{"n_kv_head": 1, "vocab_size": 1024, "norm_eps": 1e-05, "rope_base": 10000.0, "parallel_block": false, "train_tokens": 238900000}
Each number is 50 + 15 x the weight over the matrix's rms, rounded and kept within 0 to 99. Layers, rows and columns count from 0.

# q: layer 5 attention query, 192x192, rms 0.104, rows 0-23,96-119, columns 96-191
# k: layer 5 attention key, 96x192, rms 0.0946, rows 0-23, columns 96-191
q0:33 43 24 46 93 48 67 48 27 42 47 51 36 37 64 50 41 49 58 45 41 49 59 55 56 59 50 49 64 17 75 45 95 19 56 39 42 34 61 44 66 68 46 48 45 49 61 38 27 39 59 68 55 59 46 54 35 24 33 67 46 44 54 54 49 76 17 83 15 63 61 41 46 37 50 42 54 77 45 44 58 44 40 49 60 31 51 35 42 18 37 54 58 50 44 38
q96:68 51 52 57 69 53 64 68 65 54 47 74 49 36 63 58 16 56 45 56 43 70 31 39 58 46 53 56 45 50 35 32 48 54 44 27 50 75 54 29 25 53 31 72 30 61 54 67 43 63 43 59 68 60 40 58 43 26 42 42 43 50 65 75 64 18 69 38 21 28 60 40 34 44 64 71 49 48 15 56 56 39 29 07 59 48 41 42 76 47 45 32 63 71 40 49
k0:52 53 62 69 59 55 13 66 01 74 43 25 75 61 54 46 50 68 52 37 72 78 71 49 52 65 58 16 23 32 66 45 47 35 55 53 57 19 59 50 42 16 61 61 58 43 58 27 48 53 50 62 61 50 23 68 54 33 62 55 46 65 50 54 31 66 45 54 62 83 80 60 60 57 69 40 52 64 87 44 56 23 57 66 70 64 64 37 49 58 36 91 58 44 60 55
q1:62 59 47 46 62 76 59 45 65 56 62 57 26 56 46 39 51 45 56 30 53 39 28 63 41 54 43 64 60 45 45 52 58 61 55 56 49 46 52 25 49 29 65 56 80 72 72 22 50 47 56 61 33 45 55 55 63 47 64 47 62 50 22 33 43 55 53 59 48 57 37 51 55 58 40 41 62 50 62 37 53 65 42 49 74 61 73 57 69 49 62 20 70 77 51 45
q97:46 52 59 50 67 30 49 29 50 71 42 57 59 34 51 17 34 38 28 68 37 54 37 35 17 43 48 35 77 43 46 44 55 37 44 39 31 70 47 18 26 61 44 45 46 73 46 34 47 22 60 58 78 62 46 41 74 43 23 58 31 38 50 36 29 52 44 59 22 62 49 28 41 46 61 66 57 52 42 53 44 64 63 44 58 69 89 56 58 49 39 58 67 51 46 57
k1:71 40 51 63 54 99 55 21 89 61 63 48 56 40 45 60 61 39 55 44 76 44 48 55 38 33 31 81 74 86 44 77 49 65 43 38 60 64 49 57 48 61 42 64 63 44 53 99 54 44 55 55 36 62 50 67 56 61 57 28 43 26 50 43 60 52 71 31 39 42 27 56 34 28 40 46 44 74 55 64 54 79 37 36 52 48 05 45 49 66 55 37 54 46 15 50
q2:62 67 77 70 47 53 36 60 64 70 49 40 28 68 48 41 41 27 32 53 34 41 48 41 19 61 48 57 43 55 22 58 27 93 40 40 61 63 55 45 32 51 57 40 76 45 41 54 67 59 29 49 41 53 48 48 43 65 49 32 75 31 35 45 50 28 69 17 68 28 35 59 54 51 44 53 47 49 41 51 54 52 67 60 40 82 61 57 52 76 52 30 51 43 47 67
q98:51 59 40 43 64 46 64 47 58 57 50 46 37 60 36 58 74 46 39 36 58 39 77 59 53 56 34 50 69 55 57 55 68 55 67 57 51 24 70 53 56 34 31 35 65 60 41 35 64 28 38 52 55 53 58 49 63 47 59 57 49 57 62 62 47 62 47 52 62 48 44 57 61 49 60 26 40 38 62 49 33 71 70 82 47 56 41 36 43 45 37 47 43 51 40 41
k2:87 34 49 54 36 48 58 52 76 36 53 54 24 76 58 55 82 53 87 64 51 24 54 42 60 31 38 54 63 70 32 66 49 35 63 65 60 48 48 64 48 35 59 46 36 41 43 96 54 54 52 48 65 41 72 26 57 76 16 55 48 60 53 30 65 47 51 36 76 46 35 58 49 35 42 62 60 76 59 50 57 58 38 35 17 35 24 75 44 61 36 44 31 48 40 37
q3:80 58 48 77 88 45 50 39 60 67 62 32 38 29 36 56 68 80 24 53 17 35 19 54 32 37 41 80 52 43 59 52 67 58 43 53 46 42 56 45 47 57 78 61 43 66 45 39 60 44 55 69 46 58 57 68 40 37 33 42 41 31 33 57 54 34 40 54 58 57 23 24 53 38 36 53 60 39 31 43 72 50 56 80 71 86 55 42 54 38 42 38 75 71 64 53
q99:51 69 77 46 47 55 63 48 26 59 74 40 58 23 45 27 37 31 45 65 37 56 21 58 44 57 63 38 33 54 39 35 63 61 45 39 59 71 66 30 31 43 26 76 35 53 58 55 57 21 64 61 99 68 56 61 40 51 29 64 33 65 70 38 46 32 80 47 29 52 54 32 67 71 63 79 72 51 32 53 56 32 28 08 56 77 54 35 85 42 47 46 82 77 37 67
k3:42 74 51 50 46 74 36 52 61 29 42 65 50 48 32 48 50 27 51 58 54 51 56 21 37 38 52 60 50 53 40 58 51 68 48 47 57 64 48 52 38 52 42 55 61 43 55 49 46 28 73 57 29 37 58 53 56 69 73 28 45 22 60 50 55 62 32 51 35 68 18 64 26 40 14 28 60 76 76 51 39 48 61 54 58 62 22 41 27 75 45 42 40 47 19 45
q4:66 34 72 60 45 46 40 58 48 47 41 46 46 81 68 53 60 40 51 67 46 57 50 51 34 57 45 54 51 81 29 64 42 79 43 47 61 60 48 31 36 50 43 36 61 58 37 53 69 41 21 37 56 46 45 40 58 64 59 44 52 35 45 41 46 29 71 31 69 34 38 70 71 54 47 55 46 41 43 60 71 56 59 48 37 65 61 53 47 80 37 65 56 40 45 64
q100:45 76 43 21 24 52 54 48 80 34 63 48 30 37 47 61 55 68 51 42 63 55 64 72 37 48 36 35 77 34 53 56 28 63 51 48 40 64 54 42 45 45 38 52 66 45 74 34 76 55 61 34 47 44 58 53 79 75 62 44 45 39 61 51 39 57 46 54 64 74 45 82 62 48 46 43 55 46 72 39 20 46 65 41 48 57 55 65 57 39 50 48 68 50 62 71
k4:59 45 26 37 40 21 67 40 57 62 50 42 57 53 41 62 79 71 56 47 38 52 62 52 72 71 39 34 55 73 42 57 33 31 73 35 38 44 37 98 38 68 46 43 24 32 28 58 64 48 63 57 52 39 79 52 28 29 44 40 53 63 41 18 65 35 70 41 58 41 73 49 73 31 37 69 18 58 37 43 56 73 60 64 36 31 26 60 39 45 37 66 31 44 62 41
q5:52 53 70 55 47 46 27 48 62 42 47 48 47 75 47 55 46 36 44 80 54 52 69 43 23 59 67 49 54 76 24 54 19 75 50 38 55 52 40 55 43 54 38 50 73 46 41 60 54 64 33 45 31 55 46 56 41 60 50 35 59 28 51 39 46 26 60 36 69 39 67 65 57 48 50 67 33 52 31 67 79 54 68 45 34 57 56 41 68 66 45 30 36 49 33 61
q101:57 14 21 49 54 31 37 45 53 64 42 56 54 65 39 70 67 43 63 53 49 45 78 56 56 52 33 41 69 65 50 46 49 29 62 67 55 14 77 60 59 38 45 45 65 46 42 54 63 42 53 40 49 57 67 71 36 53 59 55 52 43 45 46 60 58 65 56 63 41 41 68 61 58 49 26 33 45 61 42 44 74 70 66 43 55 44 50 18 56 41 56 41 45 40 38
k5:49 18 29 59 33 38 53 60 56 58 41 54 34 62 51 55 89 52 48 42 54 55 42 31 66 06 20 53 45 53 60 40 40 45 67 31 36 49 32 45 66 60 58 53 42 41 38 85 46 52 48 44 39 40 65 32 70 61 40 86 73 54 30 70 47 39 44 47 58 45 55 45 50 49 35 42 36 33 48 44 45 47 60 51 17 47 30 75 36 50 52 53 33 41 59 44
q6:48 44 63 46 23 47 54 31 48 32 28 51 83 36 54 39 40 64 67 58 56 63 89 58 46 45 43 62 54 28 70 41 45 26 49 37 49 70 76 51 52 48 29 50 51 67 53 59 31 21 63 31 48 38 48 70 47 57 66 61 39 65 58 50 39 70 26 57 28 59 75 76 48 58 54 66 48 48 44 31 57 43 61 53 55 41 40 63 57 33 24 63 32 55 48 39
q102:50 37 36 65 41 39 45 25 55 69 23 43 61 74 49 75 71 41 74 54 89 41 18 50 60 65 51 69 34 64 49 53 53 55 48 46 56 40 16 57 35 51 51 40 34 40 53 55 68 46 42 52 48 60 44 50 25 41 43 55 58 56 41 64 55 33 39 45 43 40 41 28 57 64 46 39 45 48 41 45 54 38 49 67 40 78 29 48 32 57 57 48 37 14 54 31
k6:28 58 63 42 66 31 38 50 01 74 66 53 26 39 50 42 60 46 51 43 33 61 47 67 82 37 67 42 30 56 56 23 38 36 44 26 62 61 83 46 51 49 68 44 44 43 59 36 32 81 36 39 71 49 40 37 53 37 63 60 55 50 66 63 53 46 39 62 54 70 49 68 54 74 73 63 53 38 37 56 41 13 58 39 71 70 72 68 32 26 52 51 40 43 70 71
q7:24 42 20 37 42 47 52 38 25 30 35 65 62 63 38 52 67 38 45 42 48 35 56 59 50 68 65 54 47 41 65 63 44 28 58 42 45 64 40 57 61 28 43 46 38 45 58 43 35 43 67 34 66 19 59 17 49 53 66 56 44 65 65 32 31 58 40 48 35 50 68 35 25 79 39 54 42 58 40 51 48 56 46 57 42 21 44 60 57 45 59 63 44 37 69 20
q103:39 63 43 59 48 59 45 54 33 66 63 63 41 57 24 47 53 39 65 43 81 50 57 38 60 52 61 41 39 52 46 43 44 54 45 70 57 47 36 52 62 39 51 23 55 36 31 63 40 48 55 52 47 43 56 37 37 37 41 31 43 50 29 36 48 41 35 50 60 59 58 59 52 41 28 42 28 47 72 55 50 42 49 44 47 54 29 48 32 70 70 84 23 41 37 25
k7:58 38 65 42 62 29 59 50 31 46 57 41 30 54 66 30 46 68 27 65 36 50 30 61 31 65 53 40 36 37 62 20 42 41 43 51 42 31 72 35 57 44 59 80 64 41 52 17 72 71 48 47 54 44 20 55 51 50 72 67 47 52 68 65 72 60 34 44 38 39 41 33 38 77 74 64 69 28 40 54 59 36 37 66 45 34 67 52 81 45 32 46 70 49 74 78
q8:72 40 55 79 60 28 59 44 34 65 52 49 52 40 47 46 51 53 43 31 48 56 43 62 16 61 47 59 39 47 36 59 31 49 62 56 76 23 53 48 37 82 60 48 29 41 39 51 41 49 44 41 68 54 43 47 50 65 65 56 55 48 56 58 68 33 60 39 31 65 32 46 64 56 26 56 45 45 32 60 56 48 21 46 42 48 50 45 43 51 33 70 43 50 35 56
q104:48 55 56 34 24 31 66 51 33 36 66 38 53 19 41 37 39 65 38 61 47 53 54 60 35 61 59 30 67 31 37 49 35 53 29 50 40 58 57 45 57 45 58 43 39 36 39 63 44 43 45 57 57 42 55 35 43 46 35 49 63 63 52 59 33 46 64 38 58 48 48 39 40 45 40 45 45 63 50 58 40 34 30 24 39 27 49 37 43 46 40 71 41 71 44 44
k8:68 70 40 45 42 39 45 52 57 65 66 54 49 49 49 42 28 65 52 28 43 37 52 63 47 33 54 32 59 46 27 56 60 42 47 53 42 33 50 78 74 49 70 66 49 37 32 59 45 60 62 49 38 46 27 57 60 47 51 63 38 45 47 42 45 44 61 55 52 74 74 61 55 49 49 79 51 56 39 63 65 55 46 67 52 44 42 62 60 60 47 61 52 51 65 60
q9:51 77 52 45 38 65 76 64 41 55 42 38 73 20 30 43 35 70 63 30 42 51 48 65 64 39 41 58 49 38 53 34 65 35 52 46 53 60 48 61 56 43 34 73 38 65 72 36 41 64 59 54 32 37 58 65 53 34 54 44 31 44 52 53 57 66 43 65 22 69 26 60 32 45 37 44 67 67 61 31 08 54 43 58 63 56 46 54 48 36 48 55 62 72 54 48
q105:66 57 67 54 56 56 57 38 46 30 57 54 52 32 61 28 41 38 28 57 56 66 27 44 53 52 66 67 41 46 48 72 49 40 39 54 47 70 39 30 54 56 27 40 64 62 62 46 34 37 59 65 73 53 47 14 63 42 39 30 39 41 53 61 47 47 31 59 21 68 42 36 17 34 47 54 74 59 54 70 60 48 39 36 67 50 58 30 66 59 50 33 55 61 45 50
k9:73 71 83 57 76 55 50 19 46 78 55 49 56 42 40 43 34 42 55 54 32 52 49 42 39 60 88 52 21 61 54 66 56 70 37 38 72 69 76 26 55 46 52 57 39 54 72 27 55 39 55 42 59 48 48 66 52 42 48 28 37 71 50 55 61 50 54 64 48 48 43 42 27 68 75 68 53 48 49 38 78 36 74 27 65 44 68 41 64 41 54 67 81 63 66 55
q10:51 20 67 71 42 41 50 46 41 74 56 66 43 53 49 21 65 63 48 14 30 47 49 55 57 42 27 42 23 75 65 44 63 27 57 68 55 19 41 48 53 72 69 36 23 70 32 51 54 22 55 28 52 33 52 51 42 64 57 47 53 64 56 55 72 44 32 41 45 52 70 53 47 35 45 69 29 46 45 46 45 49 38 51 50 62 44 33 50 33 32 56 57 53 92 42
q106:33 81 57 32 42 40 56 65 39 62 67 49 54 37 42 61 43 70 79 57 54 42 44 62 66 38 38 13 19 42 67 44 67 55 22 55 60 50 35 53 63 54 65 61 59 39 27 37 47 60 48 51 64 58 49 62 35 55 27 47 49 52 46 64 74 41 49 49 76 59 47 26 49 61 75 59 44 48 55 33 45 28 32 55 38 68 40 58 52 54 43 47 49 28 45 67
k10:53 67 46 26 61 48 44 51 39 45 76 43 21 40 65 59 57 53 51 65 44 23 38 62 49 66 39 29 47 42 67 16 72 34 64 48 67 36 86 54 58 21 37 43 28 46 49 54 69 61 43 55 56 28 11 30 79 58 38 36 17 29 40 23 64 83 38 45 49 48 46 38 29 62 56 36 72 62 64 50 36 31 47 56 53 22 45 54 67 45 64 41 43 50 33 57
q11:65 49 55 61 44 33 57 29 46 31 51 76 64 51 58 51 38 47 53 25 67 44 59 04 35 64 31 72 33 83 38 58 44 31 82 53 38 39 44 57 58 43 59 61 46 37 34 71 22 35 42 76 38 35 64 23 38 75 52 56 74 39 48 40 52 40 43 43 45 45 47 48 62 74 32 64 21 58 28 77 64 50 28 69 54 34 55 53 69 54 24 59 40 44 51 29
q107:33 59 41 36 37 34 66 41 45 71 49 44 37 40 56 59 57 49 45 57 55 44 72 32 39 69 76 28 74 58 31 41 48 37 40 57 36 45 72 40 48 51 67 24 61 44 26 66 40 38 44 63 65 60 59 49 50 35 49 43 58 52 44 33 50 59 56 47 61 78 54 57 60 26 49 49 52 46 45 44 45 51 56 52 31 52 40 40 39 59 45 66 38 28 55 42
k11:75 24 72 42 52 36 66 52 47 68 37 38 29 79 35 29 66 44 42 44 77 68 35 43 53 35 19 27 47 40 69 46 72 56 73 51 35 54 62 28 60 69 44 54 25 32 61 45 59 49 36 23 42 29 56 28 52 56 58 60 73 51 40 64 35 51 53 39 74 12 55 21 55 38 56 53 51 44 47 50 62 53 69 55 22 45 61 68 55 53 45 41 38 39 62 77
q12:63 41 50 57 72 30 37 69 20 61 56 46 55 74 65 71 85 63 60 52 49 58 41 45 36 55 55 50 43 65 28 44 31 57 63 48 40 25 47 38 48 70 43 54 56 22 34 56 26 57 30 73 42 56 34 45 64 65 18 63 76 48 36 33 70 37 54 33 48 63 59 42 78 52 64 53 53 46 54 51 52 71 36 88 38 70 62 36 45 59 34 71 51 64 27 42
q108:41 30 45 57 56 30 40 45 52 38 40 59 35 34 57 42 47 75 50 43 57 39 27 37 47 44 65 49 55 77 69 56 55 36 45 53 29 55 60 48 36 60 35 40 51 56 35 54 28 18 40 52 46 67 47 46 37 56 38 52 39 40 44 79 43 59 57 25 55 62 57 36 40 51 54 63 44 48 53 87 61 55 26 50 24 66 46 48 46 52 40 31 53 55 37 62
k12:48 31 29 74 42 41 73 47 63 62 52 63 71 44 67 36 34 46 79 29 42 70 69 43 45 42 37 52 46 44 43 64 22 45 66 38 50 65 43 60 43 59 57 82 50 31 34 65 37 61 35 50 43 61 54 25 63 65 49 44 62 45 28 56 35 54 45 44 60 58 36 53 33 41 43 54 54 27 66 55 35 30 47 55 46 44 49 62 49 59 49 68 28 44 38 37
q13:44 48 52 71 39 61 34 64 57 70 53 38 34 83 63 34 56 49 41 65 50 38 21 38 64 45 29 25 53 58 36 47 61 80 42 74 29 23 39 35 59 64 32 45 51 53 71 59 60 45 58 72 57 54 54 66 54 43 39 34 45 50 70 51 69 38 63 37 55 52 62 54 60 32 34 49 54 37 62 34 34 39 30 49 53 69 57 33 34 25 60 70 57 78 46 58
q109:74 49 41 53 48 51 54 38 34 48 52 48 60 38 58 10 40 68 45 70 39 60 38 59 53 63 59 48 75 30 62 66 68 70 38 55 52 83 31 43 40 72 64 57 56 66 53 52 45 45 60 56 57 40 54 62 30 39 41 50 44 58 39 69 41 41 56 46 36 51 75 55 31 62 61 55 65 45 60 53 71 39 52 35 69 40 56 38 70 45 62 56 71 82 62 50
k13:60 67 50 58 35 63 66 38 81 28 43 73 77 36 52 36 26 54 80 45 32 32 33 56 32 58 65 42 54 56 31 75 46 36 71 66 50 65 48 81 50 55 64 83 18 39 47 54 47 50 57 54 46 46 34 49 46 59 54 23 35 49 45 37 69 56 46 42 34 40 24 43 65 49 36 87 69 48 62 62 55 46 52 57 44 44 46 67 69 57 62 61 49 67 23 27
q14:46 78 17 46 30 60 59 32 53 54 50 31 36 14 32 45 65 70 55 35 40 40 31 40 78 45 34 29 58 48 54 59 44 26 53 51 30 42 58 72 58 40 69 66 65 70 66 48 68 56 74 41 41 26 51 65 58 24 49 39 45 46 39 65 59 57 38 61 32 58 34 47 49 41 45 51 53 34 62 59 28 81 53 52 59 32 44 48 44 22 50 37 56 51 65 56
q110:74 57 60 59 57 45 31 34 40 47 47 43 61 54 57 29 43 49 51 47 65 37 44 46 47 56 44 66 20 82 66 53 51 56 56 46 60 72 68 50 25 60 32 56 29 45 34 63 17 46 35 47 68 73 42 44 41 58 27 12 25 44 59 38 49 45 47 28 58 67 58 45 21 40 77 60 54 45 53 56 70 54 25 59 34 72 32 52 54 50 60 53 51 55 46 43
k14:23 54 34 73 49 53 47 54 66 20 35 62 42 63 48 44 26 73 56 63 52 49 26 42 46 38 51 55 51 51 45 39 52 79 41 56 27 56 72 67 50 91 64 36 50 46 53 48 49 47 47 33 34 58 40 34 48 52 73 37 33 32 42 57 31 52 47 54 41 51 27 52 78 77 47 55 78 54 54 55 29 48 62 42 72 73 69 59 47 51 43 43 60 60 45 47
q15:60 89 58 62 67 57 54 39 46 31 52 96 32 61 24 58 33 36 46 56 53 56 68 30 50 29 53 78 31 58 63 59 39 53 69 43 61 64 22 79 69 33 49 50 37 42 58 27 53 64 40 31 64 27 65 41 48 38 65 63 63 54 68 65 73 61 49 69 63 53 55 46 35 66 32 55 46 56 58 38 80 47 35 24 31 67 41 45 73 39 24 31 52 30 51 45
q111:18 59 61 41 46 31 67 58 48 63 52 63 40 45 52 63 35 46 37 54 60 46 52 50 49 32 50 42 46 61 48 41 30 50 44 75 54 63 46 53 56 45 55 77 49 36 38 41 52 74 51 59 61 62 40 57 53 46 55 47 60 72 46 51 47 47 51 63 40 36 65 68 63 35 44 43 47 53 27 46 57 28 50 67 56 26 41 62 51 68 37 38 33 45 65 53
k15:71 61 76 09 62 57 60 65 38 59 65 42 52 27 37 47 35 66 32 38 74 41 58 55 69 56 43 40 46 41 53 43 65 42 57 47 32 53 63 30 53 33 52 47 42 62 52 25 67 44 63 69 68 64 64 71 43 41 43 46 43 22 58 61 50 44 28 37 13 61 60 52 66 36 50 44 58 52 44 37 39 49 33 73 40 64 44 38 80 33 22 65 62 62 49 51
q16:46 57 56 54 25 37 39 48 37 58 35 36 34 62 29 34 60 33 66 58 72 62 57 52 41 55 56 26 34 62 34 75 28 72 45 45 72 51 54 64 48 57 54 53 49 14 24 43 63 67 19 45 44 31 55 54 64 62 41 59 69 56 60 35 45 25 58 31 75 55 67 42 58 43 59 59 40 48 55 60 62 70 54 67 41 55 54 57 45 67 47 61 26 51 24 71
q112:29 35 40 52 36 45 49 51 78 53 34 49 57 64 42 75 45 46 51 29 47 47 48 36 47 52 34 38 67 34 42 47 47 38 63 63 30 26 61 60 38 53 55 59 53 41 20 62 41 63 28 42 40 56 41 45 72 71 49 46 62 66 40 47 44 62 54 29 68 45 61 60 63 27 71 39 21 44 33 36 55 74 65 83 24 38 51 56 39 56 56 43 27 40 60 42
k16:45 63 64 71 70 32 54 55 65 35 66 29 59 33 20 51 55 33 56 41 55 58 58 34 45 56 36 75 44 72 31 82 43 60 49 41 41 63 45 47 48 58 58 19 55 42 12 55 28 32 02 56 68 35 60 61 58 70 25 59 76 33 63 51 49 58 44 22 42 73 29 53 57 46 43 32 42 22 46 60 17 37 18 61 21 64 47 66 65 47 53 31 35 47 50 34
q17:48 32 73 57 60 43 61 52 50 61 67 33 57 26 69 65 47 79 54 54 76 52 51 37 46 51 38 53 35 48 72 52 43 41 52 36 75 58 66 65 65 26 57 42 37 64 37 73 61 55 56 60 44 57 44 66 55 48 55 56 50 55 50 54 48 55 16 83 43 34 55 66 27 65 75 67 40 64 73 42 39 55 38 45 73 44 23 39 37 48 46 55 60 55 76 61
q113:74 58 53 56 47 57 65 46 44 63 36 47 53 65 54 30 44 50 41 59 70 38 56 37 58 68 59 63 37 51 40 60 38 42 46 52 51 59 37 62 59 62 70 29 44 52 41 64 38 62 40 64 71 62 49 30 66 74 47 42 43 56 48 30 64 30 26 53 45 63 49 49 44 46 54 56 59 26 41 49 42 51 24 51 54 66 29 60 62 52 76 71 44 43 80 24
k17:56 77 65 19 48 59 30 54 36 37 53 31 35 40 40 58 66 54 45 55 67 64 40 51 59 54 53 38 30 51 49 45 78 64 44 58 53 26 56 37 38 18 33 32 55 47 69 47 64 53 42 39 64 14 47 51 64 58 40 17 58 55 49 64 54 41 50 49 69 89 46 43 39 44 60 51 47 77 55 80 50 30 53 35 68 49 74 50 51 52 47 16 39 65 43 56
q18:61 65 48 45 66 50 30 32 58 48 44 66 56 42 23 35 45 38 55 56 38 48 47 49 81 29 56 42 58 43 52 52 53 57 40 56 36 62 45 38 44 55 39 67 37 68 74 51 42 53 44 39 55 46 52 42 50 41 61 47 41 64 35 71 68 57 29 47 41 22 42 59 62 48 33 61 60 61 60 37 74 75 77 55 36 41 84 44 49 09 54 32 53 50 48 39
q114:67 57 49 56 76 57 46 47 65 56 56 24 31 35 59 45 63 26 31 63 52 65 58 63 65 57 43 42 52 80 54 32 53 51 55 44 58 67 85 46 57 17 21 47 47 78 74 66 74 55 61 49 56 39 53 48 78 26 67 19 52 46 49 44 34 73 40 71 36 45 55 48 72 68 46 42 52 52 71 51 73 61 94 49 84 55 43 27 45 43 43 49 58 55 43 61
k18:35 30 56 73 59 51 22 32 54 41 44 78 57 89 59 65 48 82 48 66 47 47 38 46 43 36 32 60 58 30 60 22 60 31 45 14 67 47 39 61 26 49 78 83 27 83 76 83 45 36 75 67 52 88 66 58 46 45 79 74 57 50 70 48 21 51 38 78 19 42 51 61 64 62 78 41 60 44 73 27 66 52 52 47 67 53 25 60 37 56 32 58 77 61 54 62
q19:62 52 72 50 26 16 37 32 40 67 35 38 62 30 57 39 43 39 61 48 56 59 52 50 42 64 62 62 31 63 43 59 26 48 48 44 83 63 57 53 53 49 51 44 54 31 23 46 57 35 37 41 65 48 33 55 60 64 48 44 66 55 61 45 49 46 51 27 71 59 71 52 56 49 63 32 45 20 55 52 45 26 46 62 36 63 41 53 77 66 36 73 38 47 59 69
q115:54 37 27 43 51 18 57 58 47 43 41 66 62 50 62 80 46 59 65 33 42 42 59 33 33 53 57 69 59 62 45 60 46 46 48 47 46 13 62 47 66 41 72 43 59 47 33 63 35 18 20 57 51 71 68 37 60 68 72 75 76 58 44 60 49 55 62 27 53 63 48 40 60 47 60 37 36 47 49 41 48 71 23 69 15 52 45 56 33 54 56 42 33 44 44 49
k19:80 64 35 53 49 14 65 60 58 52 57 58 45 27 34 37 30 25 35 23 57 77 63 64 51 16 54 57 52 66 12 62 58 54 51 52 35 40 38 56 82 49 43 25 68 38 28 66 50 77 17 41 64 21 75 52 83 45 43 69 95 21 30 61 14 52 63 39 67 59 56 40 15 44 54 12 51 52 41 56 41 36 48 51 21 77 53 72 23 69 40 45 04 53 52 43
q20:67 32 47 69 67 53 58 51 76 52 66 71 44 48 48 63 73 45 39 36 51 40 22 45 09 55 50 53 66 62 34 55 49 40 60 76 54 54 68 28 43 54 60 41 60 38 53 49 66 43 60 45 42 48 58 33 47 59 54 42 61 36 46 44 36 73 76 55 50 59 41 29 62 49 31 61 56 30 42 47 50 68 47 62 41 56 31 54 60 63 77 75 57 34 37 54
q116:55 37 38 56 45 40 41 37 40 30 49 52 48 56 27 73 59 69 65 25 57 40 51 92 18 47 58 45 72 72 28 56 33 44 50 58 26 44 60 59 35 48 50 45 51 37 35 55 60 56 39 51 26 50 67 65 14 52 73 70 70 30 39 52 38 50 63 45 61 49 46 47 54 59 16 54 41 49 50 66 40 44 40 67 39 53 47 51 42 44 27 78 42 42 23 39
k20:47 56 40 14 46 35 59 56 77 33 24 49 32 42 71 32 49 82 62 26 67 34 55 48 46 45 33 84 80 44 29 70 25 67 67 52 55 49 53 32 63 55 38 18 97 43 19 60 30 47 48 72 59 54 45 39 60 64 58 27 64 58 58 47 14 37 74 53 58 29 43 62 52 26 38 38 36 50 28 88 34 44 44 72 36 48 60 50 44 52 65 51 49 48 59 56
q21:66 43 55 62 57 37 44 49 57 39 58 54 58 55 63 55 54 51 57 35 55 79 64 44 37 48 35 71 28 52 44 51 38 42 55 60 53 47 45 47 54 52 51 41 42 39 22 56 46 33 57 38 52 41 47 53 45 70 50 64 68 24 49 40 49 38 52 35 68 63 65 70 61 51 41 66 34 47 47 59 54 44 48 65 22 46 47 80 67 50 48 66 29 39 42 55
q117:51 53 38 52 48 17 43 46 43 46 37 76 44 35 35 53 57 58 59 48 66 48 73 28 59 67 55 60 51 63 29 58 44 42 37 53 25 30 60 45 57 56 65 35 65 33 21 63 31 40 19 44 57 61 84 52 63 48 40 46 66 44 49 64 61 59 63 49 53 58 47 58 42 30 53 48 34 34 49 47 34 71 16 39 36 55 32 38 40 45 56 43 33 49 48 22
k21:77 61 74 48 62 24 93 76 65 53 51 39 46 09 38 52 72 47 52 02 47 52 65 64 75 41 50 50 59 69 24 68 60 50 56 40 19 65 68 52 85 56 74 43 39 42 22 65 14 36 00 41 54 11 85 55 89 49 59 60 99 28 55 81 25 43 46 18 48 71 46 42 67 46 43 46 45 25 37 68 48 48 31 74 12 59 46 69 54 69 37 16 18 50 71 46
q22:42 59 53 65 90 60 44 44 54 52 81 66 31 48 71 40 52 75 52 73 49 49 29 53 35 44 66 54 57 35 41 40 44 79 47 47 51 30 62 57 28 52 29 48 33 37 54 51 71 30 69 58 52 50 52 46 42 39 41 53 52 50 54 34 84 49 50 46 56 32 46 36 60 42 70 55 31 37 71 43 90 69 66 36 47 52 53 43 62 56 57 27 72 58 18 58
q118:76 20 36 48 55 56 61 78 50 54 48 68 61 41 52 46 33 56 39 52 29 45 45 48 63 64 53 45 57 58 74 45 49 43 41 32 62 75 59 41 49 28 61 46 51 89 71 45 74 38 55 41 62 40 51 42 64 34 61 58 52 63 67 73 49 62 54 76 35 35 28 67 31 54 36 38 71 57 62 55 50 68 61 46 70 51 22 57 54 39 55 57 66 44 37 80
k22:59 54 47 61 36 46 38 76 57 40 45 51 57 69 87 37 63 53 52 28 55 63 52 40 43 38 31 62 38 39 33 45 20 54 41 70 52 48 42 70 37 51 69 65 39 52 63 74 36 37 62 42 48 47 56 57 57 72 46 58 46 42 19 58 34 52 48 41 40 46 69 22 48 36 28 47 40 54 59 78 62 54 43 30 48 52 42 35 65 67 42 74 53 41 51 17
q23:46 47 64 28 44 67 62 35 44 67 57 63 36 30 23 41 41 31 51 32 64 32 47 54 61 43 66 56 57 35 43 70 43 67 34 48 64 63 48 50 60 68 39 37 40 53 44 45 60 78 53 58 21 27 48 54 63 48 39 45 41 58 59 50 61 74 55 56 44 55 32 44 38 42 51 46 73 50 60 34 42 35 54 68 71 33 50 32 54 59 48 21 58 59 61 72
q119:34 68 71 49 54 64 52 07 32 44 35 76 63 52 42 48 47 49 36 27 78 51 40 55 55 51 49 22 61 62 66 50 40 78 30 48 62 71 54 39 35 64 23 63 46 56 44 48 27 62 41 60 56 56 60 48 67 40 36 42 40 59 64 56 36 68 64 42 46 62 80 93 30 56 61 47 46 61 30 46 63 67 42 28 51 36 67 28 48 45 31 42 51 84 32 51
k23:49 55 50 71 62 79 43 52 68 52 54 69 75 48 30 23 21 57 63 74 37 40 40 57 51 75 57 43 62 40 54 76 68 57 51 74 53 52 58 33 48 63 44 46 44 54 63 59 54 41 65 37 47 66 34 60 20 40 43 58 29 51 71 70 55 41 64 45 46 62 30 56 45 32 33 62 62 27 46 16 51 53 54 39 64 65 51 37 57 66 36 71 76 59 38 66